{
  "head_dim": 64,
  "hidden_act": "swiglu",
  "norm": "rmsnorm",
  "parallel_block": false,
  "optimizer": "soap_variant",
  "learning_rate": 0.00447,
  "final_lr_fraction": 0.05
}
Each number is 128 + 24 x the weight over its row's rms, rounded and kept within 0 to 255. Layers, rows and columns count from 0. Numbers have three digits each. The size before them is the row's rms in percent of the matrix's.

# up: layer 2 MLP up, 1024x384, rms 0.12, rows 953-966, columns 192-255
# down: layer 2 MLP down (transposed), 1024x384, rms 0.111, rows 953-965, columns 192-255
# gate: layer 2 MLP gate, 1024x384, rms 0.118, rows 954-966, columns 192-255
up953 103:157105103108109133124143104176144131129130134151150125112098120109119124159128125105146113095173120124093111116129122137120085141106126131093099130101132138140123113093083090115157110105161154
down953 098:122135151126107119113134086106120131137170130099130131115165094156145092151156096138135168142158105214159139150154153128119109115153098099089169117121106106125131103134134115127097107108149118
gate954 100:138087106112147098087110139084117169119145127100117134172170141126121107118119154125148120149142141122166139135175156121132119148099151111095159105126127097146166119111149117166119091122143124
up954 104:122154163147090162163165134165111127142102142102109097127100161102091135136105109122071150108106146137126155120093152124146167122125138133156158164156124145135099112074140133149141105146128122
down954 097:133172110146134111088129158152141130121123095113128123189160134076097132133106152110113134134132168166100124124170134149096103123165141126093134137164123121142093128128068134157159125102128112
gate955 100:172144143154116119150090111161104132127142148131205130096147113124124133135141094132129129084081088123145144149139146110160156159110143121117120105125121148121115097137125163153110166147115103
up955 102:131086141081133116126160180129161125188116177125126130129149107141191120172124098129156111144139158153139062113120126156097133115151106109104148118133107124102119100096128074107137167122104165
down955 102:117124136102130110125161147140093095150118126119077122146127122097139068192126112126137129081118135143094094119118137133123117169112120120135118159111155118141114128117121127145121145130166128
gate956 098:159133154083152178120099117110121159157150115168109111151152099151107131110134114154158130106126143134156122116115114132100144102073111117143105146143158142131112135135132108099169136155125144
up956 100:139125079124131177085096126100147102155124093126089126154132150148083139105154149126121097104138162136110153145145125169085119122101146136154103131168157134128140116129097089100113138151138129
down956 103:127110083132167134096122118126135084122113125154121128152127119141125118148127157144057100124135110121087123150134127128135135127149124101123146155151125125119154113127153149133136123169146118
gate957 100:199149131119107131099126158098143183128128186134125154174138127141115137176115159108115120132094119140163091124140163126144153147162148131128131164093130104148100089101138115133163116148157126
up957 102:095088112136155103175156104141097117113118118123121106111122133127051121156151120136116129084136106123088152115167088152109153166127126119120139124154135132124136119127099085148104164142128193
down957 102:136131134167096118089098172108143144127158134101136128141093079105138144141149155161129099146133136113193140108149129124140102103171139153143107111112126127164139091145115143138176135111162128
gate958 090:131150113103120145154178164145080123142181125171144119108111109091125143123114136076118118132155136160129114108108141119167112119143132142139088060110130151148165150118146147111160130146114108
up958 095:113170099113143094156111108135161181153144098113138124134106159119173093108126152143142159099104134128156142107090211107117134155112154107172099120126098122140119114123144126118079125130118129
down958 095:141096135155145155124167153166118106106120110106176130109115123082190105143139131143146113131154117138150140167142103144079111165134158133119131119123154126154105134130156115168162084108123102
gate959 097:124142122109164121089119120130111119141113090136151151116095141128144086136144125103159138124120124118122128123150104160123113154130151144160116124098121146135122135100080136152114134113105102
up959 095:098147111135106122153142122077154114114155118150096108103124077135100121147152162098169155127113114125140143132130096135125107155134160110116146130133128175166128139140115143160115121153107152
down959 095:126143138140134127103112142154106128091134118126135112151130126152116108093172136105135155122178136099129137101136163113137083162109100098159123104129126085111101113122103143150129163136129090
gate960 098:102131111187087123161136159141105114122129142128129138124088135117132114100126169155139100127118106120118174179146108121151100113128117128128144094155111143159135085120134137146171088155157096
up960 097:139114092105161134094142103138152118102140107150083129125125122142143148119149084151150111098142117160162140147092129116099142171086121114145084144148156153132135153132124139129129093098168177
down960 102:157056123174101138083158144115134110092131109137110131123102125152113120125147109188148155100131095103131096161122128115154097156116147130138103125156083117129151138134115152147135067128113124
gate961 098:171152159145120153119168141128099095106106113157097089103125125125145168132112108122130115084148149128121114174089118099085152156111106136146153142101132090122131180076145147128168129130104111
up961 106:086122102089112097133163132117115163136132173103147131112145103147121157123166133159172109169105121130119136111143185153148126128128138148097095101150142149125111142157096128127092151100149167
down961 101:137112097120153157160157152130190128113116129086093182143158152120084115100159134121174104129125181094139134116138076101120101055156096133137160056114162121107126074128133158117093118101117143
gate962 099:127129136149128149154137101151155078084112116171108115144138120124160146176123144120132146122131118080124095127136104132150074110157155129133123118135119132112111127128100113143104143160126096
up962 100:120137135119172139134157145142136112108111098172149143134108155116091120114147141162119087181112134099155137164164116138120137127130128127127142087173175152124097147141087090138140114144144164
down962 102:155116132113127124117135116147172151116136141130128118171102132111102150141115119119126143175137123110152103109100127146166138189125138116128115147103129118107098097135113151118153153140092123
gate963 100:149154152116114177094134094164105133138124153122131102113132086124139158151158122119129162141131139091124131122103110109179144130132156128134121110104101091128088179099120131119104084120119141
up963 104:141110135119120113100127117149095097117121118129173122107125154095128077130049162124137080107091117127161143107158118106113107086128144089109086126144121140184121121128127163133117141146126113
down963 106:121137154114097143113133140128148127123123132106089079156125102151103174110142116172130137122186089171125121106113158086105152154124121156101125112101114162128140143156116141126113142103137111
gate964 106:152098118130161082140143092161132100135075121118121137190154079108095099131113102124111131131157092136116125134107147138131098142133100132085178157144123118110155083149122095131143129126144138
up964 109:136110097122099124136083081145154126122089132137108129136131107111122119183068086146124098112187110105111108156107129107098155139120140124131147174141163117123118145141157137113160114115119130
down964 105:138115167124117122100115135164110113144127128138114107118182105161077132126152126091170142143162171115129129153078111153142122094095067107153132162103071112096145102094097193107101069162133107
gate965 101:130187111168123128107136156134102129150160111148099124107176160125110090136141144106104136172135124136120109137087137122139118133154102096139150112119125107073163139140123122146135131152129132
up965 097:135083131169161139063126189122066142129181129081138092123109136115127125136110151163105131082123100120092129123066086143134113124105166141110134143120148108156094112140128102119141117133128160
down965 101:070103093145194153066164133138126112135133155139140115112135123110125119148115092099126158136139120081141114143102161103086095125104141108091130156140119123111136093137089131176107097099163105
gate966 099:118135096121141095142186131155093117133097114144157104154122114104094159124093150112079111118132173109172121081125145037142142170125122153147130084149091136161137153081139139106081104112119178
up966 095:127131140102125131103198107098100135143152138120175118147129105125140088135103152131168115135116106107155090117075105088133098163136146117153117095112081171124099175083137114117129137056152148